config = dict(
    n_layer=14,
    d_model=768,
    n_head=12,
    n_kv_head=12,
    head_dim=64,
    d_mlp=1024,
    vocab_size=32000,
    activation='swiglu',
    norm='rmsnorm',
    norm_place='pre',
    norm_eps=1e-05,
    positions='rope',
    rope_base=5700.0,
    rope_fraction=1.0,
    qk_norm=False,
    attn_scale=0.125,
    bias='none',
    tie_embeddings=True,
    parallel_block=False,
    init='uniform',
    init_std_qkv=0.0206,
    init_std_o=0.0039,
    init_std_up=0.0206,
    init_std_down=0.00337,
    optimizer='soap_variant',
    lr=0.00256,
    beta1=0.95,
    beta2=0.95,
    weight_decay=0.084,
    lr_head=0.00363,
    grad_clip=2.0,
    warmup_steps=200,
    schedule='wsd',
    decay_fraction=0.55,
    decay_shape='linear',
    final_lr_fraction=0.1,
    batch_tokens=[131072, 262144],
    seq_len=1024,
    doc_mask=True,
    z_loss=0.0001,
    train_tokens=981100000,
    steps=5136,
    dataset='wikipedia_en',
)
Each number is 128 + 24 x the weight over its row's rms, rounded and kept within 0 to 255. Layers, rows and columns count from 0. Numbers have three digits each. The size before them is the row's rms in percent of the matrix's.

# layer 9 MLP up, 1024x768, rms 0.0976, rows 531-602, columns 448-511
100:178119122141162131163136123141153146104086093131069131129136127137141117184147131161148143159146137149077127142124134128166124165089133126104144086095151084164136160097123163150157102084120111
100:050127089133165114116138160126151144140118164148119136102095108102147116120132122151099117125127153123136117125114129143081135061095135111137108143119148129128154116140136161102089142127155130
101:162100145103124157143113085110093128144096141117165154134188105129133055158119122149107148162142141162092137172137129121109117142082107163109140104112122128141109108099139106101174096147141125
095:122130056137113122058136117075107100134161103175131115129107118103141126142181132139124102132134135150133159130125131096125145115123135095128127084106117132142127180103173100119136181096137158
097:161148145117114092126143140200133133091118118102109116114112084141090121118122166097115148135090130164147151124092156128093128127135082158079092142130122142149100127149092130083100087151073111
104:152144174110155121130141159164082107121135106145108125185142167140082162142125146136113125155144144139108134118131126162094187133128096125100061137119128133159143126086138137105142125123142109
099:114143128153158159094127115128148113152139148120178084097123102159130158140090100090109127129141100134117123123154128129128150095148124122107096150164163145089110110141094109116140079115108141
100:139119168120099113123102115127134115105110133123131113080147118150144106139137096133126128139063109128178113101084101137120120127150102133131061154158147161145134147117127118136137132130113134
100:105117147115133127119126086131136124105117132124107153124133106156151110093158162128088122131125100107095115162143151146145136110155103131099143169099084137134137143062107133110111140137148139
105:117121127155121117139122105121099181118129083164163154114123105136097083091085135137090155082109112126127134153105106146141084137122127147116153150130134141114106175152113122100168178126137148
097:130149124136164158141109167112167138113113149117101146121103127119141101096129097128104141095133149134126112166132147119107171121108110140101107153158162137126154159125146151121165139137112105
099:156150101127124151083142134150114098110149114120131158122130103138116147143133111120144147162137153127135109094159107117146131124130158127137065127162140122205140154116155171101093137127108158
106:095113115190125176131137119112158150143114138101127096097098120113153102118127155167172131117093161116119103151113114133096131116087099115159138127184133107096149138121152109086154139113148162
099:125110110164121143133146126119149134152122096176124158111141127162120154118121131141145140170102123129137188118144101142127137116140128157085151118112112136183120095083109124130103091153123053
098:146103113155128121116129103132165105113122130135122177129126101173164133112143153164118133120159093088121128121115106108135103138141105106062139111130142126070107142154153064095116109129129142
100:134136126162123110108128121101117133141115122133167144118153115123145145156122135128135129123103131095132144122133159104112157115115114077138133054146140122153137129091151146125096100130125067
095:122126141129079143122119121129102138148114150127161127169130135115117123141179137141166123117100123133134122106089110154131113106134159123207108118170160120086112174108136113083155138157149120
101:101081116111124110160137110085124102140128151114098092090139128168111135087131128155102144127172127113120105126145115160109141172151075141135163084123089108173109108160138144098115121117131135
103:145106161135144101148135140109117119110123138114122138141126137152137097109115116102140159176109119085129112130140117112125119109137129109114131181092105112156067139157133124144135086111081177
104:144118109117091133142159101157147090178124110118104110151160062112074162114125136079140100105121129160126100103133110108103144176175156145105145146152144127115133155159151110117070130173111108
095:152142168094100191098085130146141158138130142096126160163134131102129144128111139134126125085122110132103128115153109169108081112111112114150114137165133137131144101130116133127113190115114141
106:123103133107139118182155109148145128142068125114144080124139128079065122163139130123103163114114095146127124105095137163098111085152128148123159194112137129106129152191077125133140117102107155
095:163111156135104139120123145138134143149130112111137133111102139155144095109133167139121109162124139111142128095152140149109076128109171156096143151084160144106156117123123165130151149114140126
097:188146150124129151120146118108108136089152182124084100171113130120137089146159114133116110105135104145134160106138131113139126086114119132130136125107098128123085194128122135138143109133123128
094:166135133132097121153138101128142114115154106125114126152140149135120128133114137096111114156116146150145128127125147118136082115154117152102172094117177098151111184157151133138155132137120140
094:158118165110141126160120121119128145088148126126153129153139143148178152134152168115130145153133140176139125188076106137121130129118116124141104137128135114131127145071152106130107169137070144
099:136120144121160129125178113133116139131146144124153129087153117161149108162113133107188132090100132140114105101094120148126122154081124142106123125141108146124097177120140181125155148138123083
100:134118153113135193164119109062141116086125143131121129107103098084141140112114097147129133135160100123110149101107135105101185124128101126163142097119122160155157122134139135113172146151135117
097:138132180154116137140115163090117121163167105122087146128121100118117122100110117143168105109126083123160123141154065166064095144136120132099112091097147080085176126148094115173116126119106133
101:147124139127130101093126136110142166100122096117103120088145101093102137117107109092126118111118191120174117092142093146112147162123139136084157136111103133153098131114092139137136116116150118
105:124112165116125114103118127104107107117154136096142130115133142139134126139118109156158150089172127131129076123125130119097125112128118141119118127079099144116108083154139114127154131107135123
100:167109147138138087124108112127142144090120151090116142099110111135133089132111137169107107116075137154109106116118154138131137130115099141091122171175094164098122141120157102169111123156123162
099:104133126160128146168129144118194152132103169112140141134114105142118116141156149126128117132136154109123100107125119147157112081092085102129146062137116110163080083076123107125154129133109112
102:129097122108107099157112121137131136090166147111125154167160135130099151103128143140108115125144130123065151094128154143122116113080126128138109148110110098144141082093097107142126085128157148
095:142103116084185140104151116162131142110124154140101114153159150115102169140136101103136140112138139093164149100111123112087142128116134126101153141131164155157124058121096108106100149150102132
105:183105133139099125137083117161135135124107117110114114146096128130201133102133114101160147129172108147100096138133122114151154078143143080112116129098103127123133155158107110132129142110129125
098:097112124116151133152109123149144143109130134133173101119146151152087138121141114163106104160129108150118144161116118114138096130093123142162176142162151105125090091122103133123108152105125121
103:154094157129089090138141131165161137099174122150092092115140126144089133104118158078097137100133127146148157143092155121094132157098109140136121145169100099109132140148167154105113084079116110
105:153148130122102137136108119111170193115052122148093106130142117130130122151116123147147132176117134112137121129158181141089112140139097124097104144105123127094090112110128165117151133099097152
098:112121131121130109155078122135110077094125119158128127136133112144142120106140145094162196139115140143148163122120111123092135104130102118107105088095134114078112136129144153103144107120163129
102:096144151142157083138147170155092086115146133109066151129117135190107163132109128148091119155139135104174138107086152153150178142132112151134122140091127134154139115116097119138150122082166083
096:141147132166137132130107104169151129117168087108159113107166130130147090122109128127164110146123095123130154126123147149142112109110154130135159125151105105118167089158126118130147151141115132
098:152091102144129112186170132098151131119114095118137132096199157150101119154141109146166139131142153131119155165142133154101107148158088093123137188072149125093149091100146100154133133140141161
098:102148165112127115142127119133122164139152131125108173147141118150124166148094105174139093137107079105158130136125102116108108142128135124134143124122136104143155129104122109145150113125096122
101:106157118125095114134148130138141107093104127100139119141174106099128150131122126151104105131108160095130140111119137138105099169149121124139104140139152143148128141150116147113101110137126088
100:122127165103171108105113129116148161162107171093080104122156073108103120137143154129133124126160156095092160118127131106097100097115110115183108128151136128140124108106121101113147135158085177
106:134129121119150140150149185122103132145128124107151103136102139184111098152079126088105117110080164095171112112129141083128143095107112122095127134139135146128126098080066172130172155122095128
096:110140143131098129137116116148113099101090103105133141101168111122118096087126149146122124133142159112133116156117127153111114085088189149148084113191137129144092151144171145138138141083110167
105:160144102148100108131110127111146149171139089150132135099161134155118106115144093140129132127118128129129080138142124165093173111137139130150114165163180162134154122123137094108112144155116127
099:159123120118108149121124134124132106128163126141139124081133077145124163139180125065146126126131127101112100159152160159124086109107144124123102132138137116133120100088193133137100144197137138
106:181128135141114138133130080086156182120123136121116132153124126112138124119087158144145122096121118136137150158121142130127161086136153134128123109114171136108113097125118126117119148115142148
096:126114103147145138087159095123091135150104132153103139106168124129123118133115123145099134108134121106119165164151139114134094136130121137112149130120161142158088156149131105127155119136127128
096:114165099139099121145140108131164144199110160102116140166172141134122147175157100154127141155157145157138101111110155086175122169162152107133101147146103130114094151144095120112115124123117141
098:105167098114127139125134147124169138101108112086126125118100127156131135149163113131158099112143124136110144125138123178127136100130095131119152103125117112106103153146134072129165156150147125
100:108155192111135133115099128176100150135147091108068117091115124129108132129163123111116145095101116141202129176102142128150109110162128101167098121113138121116109162106083133133098139122103082
102:119150177110165112106149113100114115126148150108113149156137116160166120107113147136081141086123106153145136177144130143118142148136100107106132120116120099101126136160179169119136138113117124
102:128155118138170156133165129166119110134106096117115169130131104095139108121118138106156196135114111113129117123140123127106120150150109144099093136143162065138148133142152148163076137119141111
100:093107141120152165138122159133142122125145136074110089104164137127134124182090148138113110183096149131132134071131122114090137102104126141115114168094155121110156121092107205155139142114118100
100:128075101097144123130096143112152150111057080086082134099163120129170117114136160169114146135152108086121112113104150138109187116153125112132129093144153158100114110154126162136129119158105142
095:123094171120192119123114135137137119139138105126156139102081151099120131133136138146093139105132146140067094121143154087096152132130167122112164120156157099151123123162122142148122135107117115
100:144101170143157125104147162167170166141121077122124175171133116223139104102127087121141130124150129128142111120134131130127146124136143104128114112108125138109151083096148116126107128112088127
108:117095151104157117151104132128173115138099119123186113093112122108120096155079127128169166121127137139154096123137117161111129136106123113128141112142129164167081121081129152084150149118130101
100:133126139117126136170119130127138091109122087129129071123124163110147101103137148153087112170125114120134091127124112133119164128163127131106148120112160120133065116104104065123136123117114106
104:146134128128129125128118188120116119166111132154139142135153122083161180135143133111126152088155115123116136155103139120092128127111110130131143137100118119138146125121181123126118138135150119
099:126115181128148121141142100104165117130175173133115118130134082168125124102081114155137148158166090137122087147118145115154143128118156117129107102109137138118104140138113126156163121140162142
110:143108124101103154179083152096108133142146136149130121130171153121112116161134110130119170130094126158157149123126117105147131118170125151162121119105164120120155111119113131105131115091119112
103:152169124101128104135113158137143105106106149098160124143128133167176138102102110146159141076123132146077113130149115124102148147132154109138103126134138110129105141156135157198155151128128115
099:130142104138106172162176154118158136154100135140165114150105087157111079116136108170166154125123154100170114131131137150098091172125142094135118139116128125118132079145136135151102115116124143
102:116113107126169065099102135159095149124144150093076115120104141156151144099145089144130110086117161105143118142134087149119104156136118140077130143095157148114100109105141139154139106165137160
104:115151097141119084135142115095146132122192112162179095161158088095155112144114109108140124104116115085082117159102176125143123135113133132133136139132130116089117119131118095135121145102108160
098:106106110143133122125088163149130182156112184095124110171137178101117182114147122049075110094094158181138136109117167128133133133144121134149102111147094129116139115112164171152111120136121139
101:114158082145137099109104121134113108140169074130136089149137077155172116130152120140146074104119084070083113118143151146115145140127134128172125093085091101099143128140165131095152083116112123
# layer 9 MLP down (transposed), 1024x768, rms 0.0952, rows 531-601, columns 448-511
098:116118088098090110181132151133154132098092120141151163120139146134163131088116113138124167107122084130100123106114141137167128141143130101119122124094140120112109150132112085152143083208155083
098:160123144115157128114133121141173140143138123128120148125121122110099119096140157123127157110126132117134112102135146156091205121105082134105129115115129112103144146113152113102156100116160153
102:137169101080108116191158131138099131120104124131123137152128132117109106143105149157115165117103173082151144152123125113127113151109144109092120140144111176103139093173165101147158106133102148
096:157110087139140105121107159132096115143118123109078117126096142088139166108144172148158147141149127070117150129159088115111145111100131141144092091128121131120172127131142118153109103120085090
102:115137119114146109127078100182163112129138139123104182151115144149181127191118140145114126111119125118095108142150170142129148158113132107113118130082104133132117118155099084096139137159164091
102:110133199164118100133118127145095129133120136132156111154103094115114121125169130134149139148140087160113143144128139095168132142113145107133114147144106127141120097140121116152134112151099148
099:129126123146107148097116170143129145079167132131131143160099116158151121120138120106097103143149113105163104123101112112131204136114129149131150132073106134093133124130075105110118106097117151
104:152153121152138087141107156133123175109121103127201123136152128158128128128148110148107127130087103148123106130100119166141090149130115152132131169159105105088126127184150108124105110116125080
102:145135142122088094151150139183142134123119133088135111091170140089119147108136117129116146119118154114095086127137149166123151142186135066112147116129107141122090096133131101089164140123137122
107:160118159115072128128121167139120102123128101109159144102127107125139130118108170126109101121084106107125118117144108127112133159132103115140112099150125141132147167159109056156114151171138159
097:115169150147069173118168121079143108104123125144081132064086100132120105139139110127139156118136177133093162150139126119119127122118094138172166148145102101124137156112109067136146116130145165
102:115125097137147081112122124150151142094124122123102162159145135158133149143143129131142140095110138091096138126148119121115054182139161130104148114126117116105067127132144139115151129163133140
083:122118142149135105096162101119139130197124127111134116112127128112163140131188143124134114118130124153135131130163121140151107102093131154164134118127110152120110103136102109169181093117163134
094:130136175138109123124079157173123142093131111134114128078117133105154136124110097092133132099129137137141116128131141098155114139142122122145128128133134119119132113126113119120141163192110129
096:158118134113168131118132109155127129098121113110157126135124125113139122149170144150107122150123126150129156095153117124102103135096118102158075099116102119165143146092111142165176151090115138
094:130124123109101127151136132119163174157149099097121114123132130120122147184167113141128103123118120079171150143072144099133104125127153142116109139084111102112128131144154145136115097130117135
096:143140095101138128138131108134075156132172113130107131086152164122118110119124125131108129100123112160111102110141108088159108163114128119157110136108124124115202118106154124094172129135094111
101:090146146145156119120216142103140167105161107136100125104126165159172148122131150140128119137139133113062128156166130122155156125114104129136162170101148142144110101153130090136104112138103096
104:085161141125137139133142116127101127095127142126158180141161139155151113127098113110099137087130182094124149113123151128165086131143172131140100136122165133162107088173159104143198139085151100
108:106127127139143123141195133131144112136083154125149116139144114133103112123091104139139140137111075118149118126110100112102125132143123089098140099155126124123133131120080145145097125162134099
096:126106106163170106126133112121168126161132132122134108128136152137102110128141127071144137105162085119106097156144156097121155108117131163116192090127112148111161180208090133121102126144106094
105:092118136121129090138133121115132151138083112108139150122143115086116096110096101120156138104154131105172110119126132154131107132167075153110134110124123171074115149130151153116139110107152137
100:117117160131132104108083133091137109127125128108120110114141140146157097106130137135119129154137148106170172123134170155114165161151086158110141118138146130111168149121122120118176151132118125
097:105120124092150123135129114172129146127117100101100147133095109140169117126101115120114137149148142095094128132132139125144134115127090111174144116126127130102132107130107171128130099131160110
096:173165137145113133106086119154123116088102134140125131138101143118109077115154094137095132160133176109133113123103142139142117147189120114109105152131122128104092161103146162128111102127130141
098:108152147125145130135106126123097127135146136117092135140133168128137123145181142181134142121115103143160158067119119112129134109135111116120142174122107113124108131143121111160144145149102103
103:168120135136152142110120093142129163113170176094133081137112119118121160147142127128142118104140113151145146139116118138155109166120122086111149130147139132129106137127147109118106103119126103
100:152143114119141091121194116121114123129172170129110140117110152107110121163070146156116162155105108147182146097152128147086169110159108116161112145131129106131187112110118134137132182080131103
103:152151147129146105143137091087105127132143136127165150117137085141109147103147120102122153152141094167123154105100116110183124108119109159085105139142072115104116132124132112143124102176111139
099:167137123124097115160128158140144079122116131146140142131131148105076101115158102109111098131129141161118125123113088104140111169134168129095117093159131132083116109152110131116126130158090126
103:149155107089149094122111141130155137115149148102131109128111127126144143110124104133097098123144159104125093172133114118105108170144165129085137107123117125142116107189119132121094117125144106
101:132141113121156101155157164123115119143117119103156158116118121146106085126139094131103170093131124171111135132142140144165107105124104115144112151166116115128163161127157126133137149147108136
104:098126110131103109106145097154152157078212141093134147118127119123107155133105129175151074127137153182084121147126152143062126134154156114123145127142180137181124136181096156155105131104157146
101:090083088126104089147098135134173101128111104105159116149142099127154146159136090136090153132110115126101138111115141123110118136129175128167062073119116138111114097110129082108153121120156123
105:100142134139121113114084142121107135120146133127160121171108121123117189135100114147141107104134171112167147138141091075122123158121144133079122123118137137144153164129133157144129109133139091
103:108118158152121136109098141172110104108135161089145162141144149147145082167139158104131115141135097142167118124122083140126135148106111099114125139143147126110133122102105076117151122090081084
099:131169158120164123118089122132136097075123142112126144145174157106098105108100137131080103094103145128154132158127114084109136171126125109135145148108156118131174140119156104076079116177123126
100:182177114095119145112139111145135109132156117115151081105171152166102158142144147103138092122131153115140107098140125137110117117101176196123125166125142147148143103159144134152116122105159141
096:150088152105123115129122113136169180123121129135100116148117126100153088128095157122141101080102098144122115145186158153168184127168119133092127148148108103148119135126129148157128121116087148
101:104172120116150133158100124124136133137120139110133108112151104134136139099125154061138151121133138143098131107158098128127105116144134089124099105072123136128126102145145143135114154157139120
105:112127111129095151116105104118101106149122174103155154112158120151142124137118161152138128119140175148148130092082129120102178156063137126089134112129149102095101101149166163206110132150142104
102:159105128105137127109165146131135083122120130142095136138125091117165149123131125135133104121132167117104071145152130118146150128132106140145126124134166130133086154076136114120095107128099106
097:143110120182149150152081112084101139149127117128110128138113125078127108097110140106129077134138123115144123098104142097149154073108103167135143063091143118144092142131143152154127108119102134
098:096126078108125156099097152152113125160121128149131104100097123089162116102169101116076123142154079156159162163170106114162121168116150129152107103145151174142123167133108153103161138124143113
100:121161145134145113101144146172137094134141132085105122118104205109154102122082144130119075083107138086102078111134144122100104105158187119088149116110121141155133138120134143116095105156112141
102:126140111112133145132150161116170112142121122124141148129098112098094129069136157100143101110135093123142123159146108171185113133183133130147123167119112140124134160089113140088189124172134100
103:145110174126127105135080133173128161126110139130121149129140122159135132122110137034123163107112145114116104071160144085136090132097091134124147102128105107125131127151117141141104096061147102
097:123127141093094142088113119115109143133129081133103152174143079111098175127165095133123133110105113121152114146128144113111133133140110111134108100108130135161097138125129103097156129138154164
100:155126154134130143079116136143142144138147139123154125145132127130111095088130115110152114111131152129121133093135174134105133081084121128080129133129105125112129142197160099090122065184102158
090:088140134131103102133104110147124133141140169126140136102100124148131117147115116085125099103145097125125103134146133141154137183149147101109141131149151135147152118112171202108110122168128077
096:116181099092147100104121120196140158102127137160150068142179141141133090144123130158104084139106149152109136132140130104106117154107136107131139118159128124169131149127135127116170177145136127
099:125137134124140129123132110145163135117109165154135110159145113160162149100114085125167159148138100133116087097146150091098127121130179108171087186202091076100143088121117123109121127090124110
100:151136123121091147126124148151092164128090102123117089154161097140129068128127117123133109150147135133156139149100108087103118111133127135155122158128117152146135146137136144185130106159118129
094:090131133166107102111147100128127108098149150140113103146116118130108170156115097130104133128143156113136142146118142123125132091174135137127109115156134144116150082105132055084173096138143137
096:136133150095125166115162126117106087099122137134083123093137164125130132126130145144131117155083131092117139152134170091130163131085090122145112125114109116148100118136126121179138136133168164
100:150146103109140112126103155122134130140128107126089070161115117101142164160128106065124132126114117111169167131160138103143088127154160143126120131097140108130066165179114103135150147115114146
102:120106089101140129133122117116133127137141156192138131144089132103137149105131107135148166105139108116117127096105139107175088144125142120127138151163144144159095150108132104098131183120162146
095:143126067128163090148109138140151122089083103142106138089101172074093137149131111141132148109129166158135144088077130150137134125143126146098161161113133149170093086147117155147079123147161150
099:071174128138101129089124127152141141102142128173131113121083104121162109133131158137091125145083130143164131171072136102096149127164094158131135147131118129129113148106133147104126119094136129
094:149119137110081145134174122141103111138102115150128132175148131120096149177122111111145138160111176127116147116108124081100108131087112095100153162110129116092141117127142117104129126151156155
101:125105134168151151105195154132140120116185070133128125143109135147162135132111128106119156169142138110188165176133169135137108104115127111108117164139186162117147116079157153133093129103141145
100:102142119165142130167083091142108158133114137112128156094101132123121107134133116113154058101138119119099118123173121124150151123126143119173143114160110124141127111145136148113138135096121135
100:133145092105166122145157135094138183122157153140146067163169105158150115102174151167128109139077108128117099125114126126146135124120110160144135149103151132119141164121184121139089170116134163
101:152089122123129140132150110132130111133139105128104108051097152120168151166113135118122152150126130112063125060150113132084138152116135115147139121139129105129142155133147124109110155120087097
093:093152138126122158095110112128122102129112152146129119146124108160146094102107120156091159133116149146104156145148127143096154105126116136119158127148116138156156100089150099149128119093120177
110:062125133118143108121129123132181131128124132113103104135129129119094118098146142150114166134122125123133175084114139104113152128108115113107119124167146130097145179109118130127144171142181160
103:102092168097135072142169136162134137145087115140087133132106102125152152104156109133143158148125124151129131102169128120087119152094170119118161090144135164186136119158140123100139132118133140
100:143128088122107145135101129107143124148170175135133129147126157115087145090142105099113090127129094136189110110127097087128120132180131145179125120172157117130143099110109107107169121108120082
103:143118155152154171143122079178102147139139099096182130136132127116106185117107105134134095121126112128115113102162130129140119123167122090124108134144123128149164161118143095135141140138155114
106:142107135157160136130118120165111137157157164100102122131136116145152123151131149158146153201145121083139104136121168077179148092146111108113110121139133119144115154150166197120135114131108122
102:172109120089124113140111123080162135103140183144110179115101094122093119149121126120161109176141153132106170123143095151138083131126110126149134116152130131165115156159134111188102135096140129
# layer 9 MLP gate, 1024x768, rms 0.0918, rows 532-602, columns 448-511
102:126120157161112139094125144160091090146107115152125098119126107132094120130111173172093174131135108103156165162130124113105159080124107149139174121143127122114106115138169131126151136106180103
100:105137139097120094087137128158132128124148093097137148133156110168142135125111137136131136166090156104111160094161130095190172127112102148116093132116094152117122131130102105137140166123130118
096:126132093125106169130121118139107117131142128115136113144082151086114107092126116113140158127147123149130134130125147123125114107151071095107118125140139137139127143131126124167124112161127138
099:128150122144115152086118125122123087122101126116139145137155145099161143115093148137125141154160137126111197123134164109135138173112132087108109099116095167123117110124105115133127160089158080
101:108132110111111119124172107146104141176075160145120098130099104075140155141157139174121093107168103119126117156118101111138110105109140148133103117156115094091114113085135122099166149152149120
097:135132155115157110116115115151143155128075117138130123131110126158139098123183123108137138164115106090087119113125156122151160150133160094113100136126183122122137103118127097118123117139105119
106:135107116128091140146123099145148126115125134175088088128122128172130134129165111182115136100090179125126153168140112130086149101117102098115158100092098101114139155114112113141121101116121130
102:113143149097152097163095142141114150128070110114125123134140100141134105178151125118144184127159137112116123109142145100131156109081152127160149132176178095087081112148074133143100121144139146
103:116135123127118153064148149062098147118090130099154118125159148112132146121145180156119122128117154103146124145110144174063100127133131108084104146098139070122123105101105118141119111095127111
100:068125132113061163159132129157200156142120111158135121120134081133113129094134095133107102111108104166136164105092120129132098132045136152131125106151128109153121104134132119170100130098157119
102:131135107128138147164129143116144129143152124147131086113114162129142161144168138149076182119133112109090132133143153147132116116077131122188150098117138131078104123116116125137107139116100156
100:186079164115143119148117139136101072140116122063113135106170164160139124157137122155114141132145110131170142117141169160197112165148138133096156096128107092157044151124101147126106088143136089
102:097123115127153148120160152168115152122125166072127150122158134131134108126149175107106121157122159123123117120109108108137127131132099100136153104117113124083150129139147133104149107113087140
089:140125147104134133104110121144130147111158120164129167114143147129147120119145140112140117167142107149130154080117139133124095132065112125126140097135093154083134126127096144148165080155142131
098:168126122098082104104138122130070117136132102119097146151158107143074131112139100097156154109129098072114107143151189110104155094092129102130185138063091126096157146169136104102156088125105123
093:109143101121164065120095114144113118114155073134102104101129140119170160109103099120103117136171152152135116137151185115162111138146101117113129116136125096152123144096115138131149161094115185
101:139124122127144139117140143157098112149092122086092129117105131136089133096175158117173095117166152122142132111067125144128111105080140077104103155167093119102122160145148118116126148063097134
100:144126150101143144135141092177148090131133135123117116144105109118149090161114153137096109074113123135150147193146115095138135138117123106134098111122112128133149155134076113087124139138167129
104:105114157132130122096088117131135150149101132163095158106126131110106101120131077147140147105136130156115103130116127144117116113112089105143090073099114120140065089167129129105115115095097145
094:190117118130131105112149121153189107097145107120129113113139105120119096113144152123094119157155105100126137170162164088183111134138109081107152105135105116116166103156089101126096141122110117
101:134113136135154169130163176109118132066095159142142136087125150133164067114117172149121127109096111138153113101098144116114113114101133096095123145095082126152086112151141088141103119125137145
099:145137093144130146125102167096133100193093096075146137129172163125143109151132100128146132110131156135152143100137132132120095118146140152142128152134158149154159154139115090125117129147095140
095:152136097139132139132164166184130121150131126152158147085122131107159125106106105121122122091111101142119155139127152119127143169160163140147104094090117131117096080150125107124110120124163128
099:124130128131084112122134088141157074125149145135154122071120125140108117086159140091089127143106154122136114110121129099116124093103111125179114162140119108156108163127160139146115139130100096
098:090078121097124125147161146120136141118127088157092109153102092168120141107112120143125106103133122108135101135117150105141120095148157097110183092094120146129112149112079076157096116070126120
098:164115144142131162142137205133143169167120121086182124154124151143127159124201143116108135127108150114121130129168113106124087156119142146148156087129138144114117137172125112169111119123118099
099:149105165109104138160101118125132134167131088087138116156104113096136147113147109097107142102101106090100158153123094119137134136098099128112171154141123136153086126106090099166144129148155096
099:079136094119131161128090123148145129108098160110152132136130165151076098140142128133127124103134150157121135082110109103166119128167158168148156117139130158137127126111167122128088122136140153
100:127142147163127098110133105143128121131102157093100077125139144126182127117098102147135150129106093128129102121133172129130085116093119148099119130162166114107090131160130107121137108112136113
104:112112116131102127126101150069131170165142123130116138128115089128141118166081172144138063139107128123164122156114149125151134109138151114125123138126112099100123079113135137087170155109107151
099:107150141121154135130139108109144134139122149124101120202166174123141137153131106119098116159094142131147134158123151073065159150122165152146120078086129126130118107120103133117139131153124105
105:095113138120105141142150118144110154102138144109149118194153160142127134133150176127113099134128124151109130119119132106093101156120142114124134133072131101127178130130136137176107129114113137
098:153075119107148119149082128120125132130154084092110126125136156125093116116114090140107119121108115157117150105095107134111081119114109121098141110147150112139133146134080124129137152174105125
110:112154177123090104158069166121126121125151146139196139113112133131153132131111100131148113112158198160132156130139137083129121146117146097118114128096139112104163163151107135121091076110118146
105:106135092141117150115180164120115132125099147105131108150094143153135109145169118137119147131107111133129149137109148133148117102093160155117106172118129146120161124134118113127110144108127129
097:115149108163147131117142128121146122161088133153135110161131142148133114139099139127120148124146086095107185156132093128079118137100126129180119133130113104128116109085137151117123106138114127
102:137146131067149142131142098077143121159128096128152122110111105105145152169134128144176135117140138127101134127111158091097074134169132113160143112126122107178106158156100100135118099159136101
102:150145112116134166067098134135101128121153169124127135108135137089142169148091150137080128120159167098162125097104146149113182116151089109121073170138125160156118152075172124114148122091108116
101:120105135135159097134148150153139123133154139127121151106168117146104099157141127117133118162126076105100104144154172125137118101156125139167116129158111182158132151178139138105126107083120183
101:120118123091146112089129092077102031172109135123138067112122144119121156145106132135160119112088040115136121077155134166120096146113108132178147096118106138115124133098085085112102119090127107
109:151162095128168115147129152130157118183158107100129147125164151174101083144147143094112138084133139160129127145139155108150138145122097137130094145119148132124125100132177137122108124087106111
095:136128108152122154117146117109134111120162126147129143106133094129087141136119154079148143111138113106139125135094159178191099118153107093126171090145129103092097106156138119130117168114097148
097:153153165148141097159177157126144125115102136127114096147123112166117169196173130097104101103150117141124143136140107174121101127155098075140117134151108124176135095093125126119125127133142158
100:126106126165150158145167147097099139138107076162150140122134092142118121130144149149145142133128081163107103125149148145145142165109123127120116108136126109104084120113091110138159142113084162
099:101108129155115122173180144169139089154161132139142163100133144176117114163146144117126122106079101168136129157069160136118147151101180091130137155077120123079146139153126089144099137114134171
105:109136161131111167119117106101135134144096106163118141176124112096143118141118145099198173143109144155120079083116139117165151095161113129158136123145121105143142106118072144121097127105127112
096:110067123143146109093112152102109120117149117115108107171103100126087133119140132129164106137178155138115111156138137147141123150124118157114111138153125099132112126137142128119108122080151166
096:158138164155111103143135137141114145150116117182109150073186129158129122061136093138061145126123139079128126094119114103131146102119143108127134126100130131139155165176173124142117113175099167
098:102166113109109097123067129104114085133120107171098066153135138143113122119106110141141157112156111131130146123115139153199122144147130151127106138151135130107140146114137156171140077158133098
111:114150155115128161099179151103076114115088126160188079187128108142116092109137143158147116108088116114149108113122116180139159117127129132155138142157135090145090114117080102152131104153147133
097:083096133143138113121131146122135148107112123166064159067108101109125079127167114115141097131115111111109141120101057119138177096076145162139129086100132143189137166077116126115150128127095131
097:157086132116149123146147123109158154081173114121128165110109115163115133130119150118132121114141104145113146136163133165088108105094112167146125100096135106145171105139113114116131107088145127
100:089074130130101119143145149108111092080105104131082145134154134146141125145107135152138099149124137115154120145127104147134154147119102107118135085131116132148121161084149158133106143140164160
105:151153141137157139156149124156133156105171136134132150114151136146142145143143163100134084118088067123059110186086094120113095126108113123088140108125105148137160093164098113151123098140145167
101:115114107126123090131098138102147143099105173120118134130119110163128124140137155166098147133139096116100159134144154097130126080106120095143114173114098158111133143146129150083161113157104100
099:114116134169147169100178120105132163149129112119137135110111157152130152163109095160140108168171137113129123109096157136117127108057104107180113119111135111114110095137150124154163146102128112
102:134116135125122160128145096124074136139134151147114175124098112148156093104134097140139149143134140129133153157149151117114101125115112148121137117142100128097132082134118074101170173107109138
101:138152126163101119131150123089086062160104155112168094185102114093111121144117121147119127109171136101113108128152132114168089149085130102138146149139134068109120153134111122130096149113101160
091:110097092122113100133127112115112146134145139144102153167119110111121122142139129128108119141158126151090131113103123147105115136128106135158120186130114102128143177100127123122079117203137108
101:137157158121142142128086115105108124133071109136135140110139153096103153099141123146134098105103129116137158147135114156133131063144147172146109089171129136115153138145124111134117126155142128
102:113184143104100111093088146132095140124172143125112144113143122156133118106149144090102150137107191076089095123118133147123098114128107126138125127116101133112121144172140093133134149143143153
099:121132121124166173114146140118100109117155118117130168146138163153142154153115112135163160127106088104131091131156132127101095095106109139133121139145142138136217126128134129119139126166116140
100:136134152111092181109135187150097131133120115172144164111100100140120088128141102133162150170157100103122099201131145087147184156135101113148106145131190090127119101115163170179148083111089170
099:133128093129112124120111069120132113089130145123127110103139149151118177120152122138131170109100151126112160104162163124137133073093155137147157159133133108122166139137133098085092143116187149
107:078143111160130115162156137161187111091108147086112123158075120171138126119125087124139099147162144087128154094163120141155102153068121154102123111129129101122109143126128100129151136111111133
101:149118072109150115145145142151120138135110156135120185097165144153100183133151173158160124077123146113133135154154122078091073093111112089101115133133115132105119100123141127109104116103091127
098:137116119126162188170146159120145147124136134126133135130091101164068111120109162165179126146138150109181111129096164164076128160149107134173093142114125115127118087108144137142144082176135132
102:117126102127142154142101150111099148099131135163164135073145139092110140189133109116145136136128122151128131091138107103147134142147086110154151130107148172117151130120095139117105125154160172
102:143133141147132122107146107130151132145098129152106162114142108116120108107134143111148112136157133105107132103129120189122134115096163096121141147156155148135120155162125139105136137122129125
099:134095102152146156130125146090145116116168149115092143131160147136144101125117122110143168128155092120146123140143141148138115124118130129169141123128078112138121096113113107138167115161090140
094:123094120133125122158118116119118159109082162135129160137125115168094157117098152135113125132163157123137112113125157149105128109157098122124119121127138114132184131123175119097164128129124146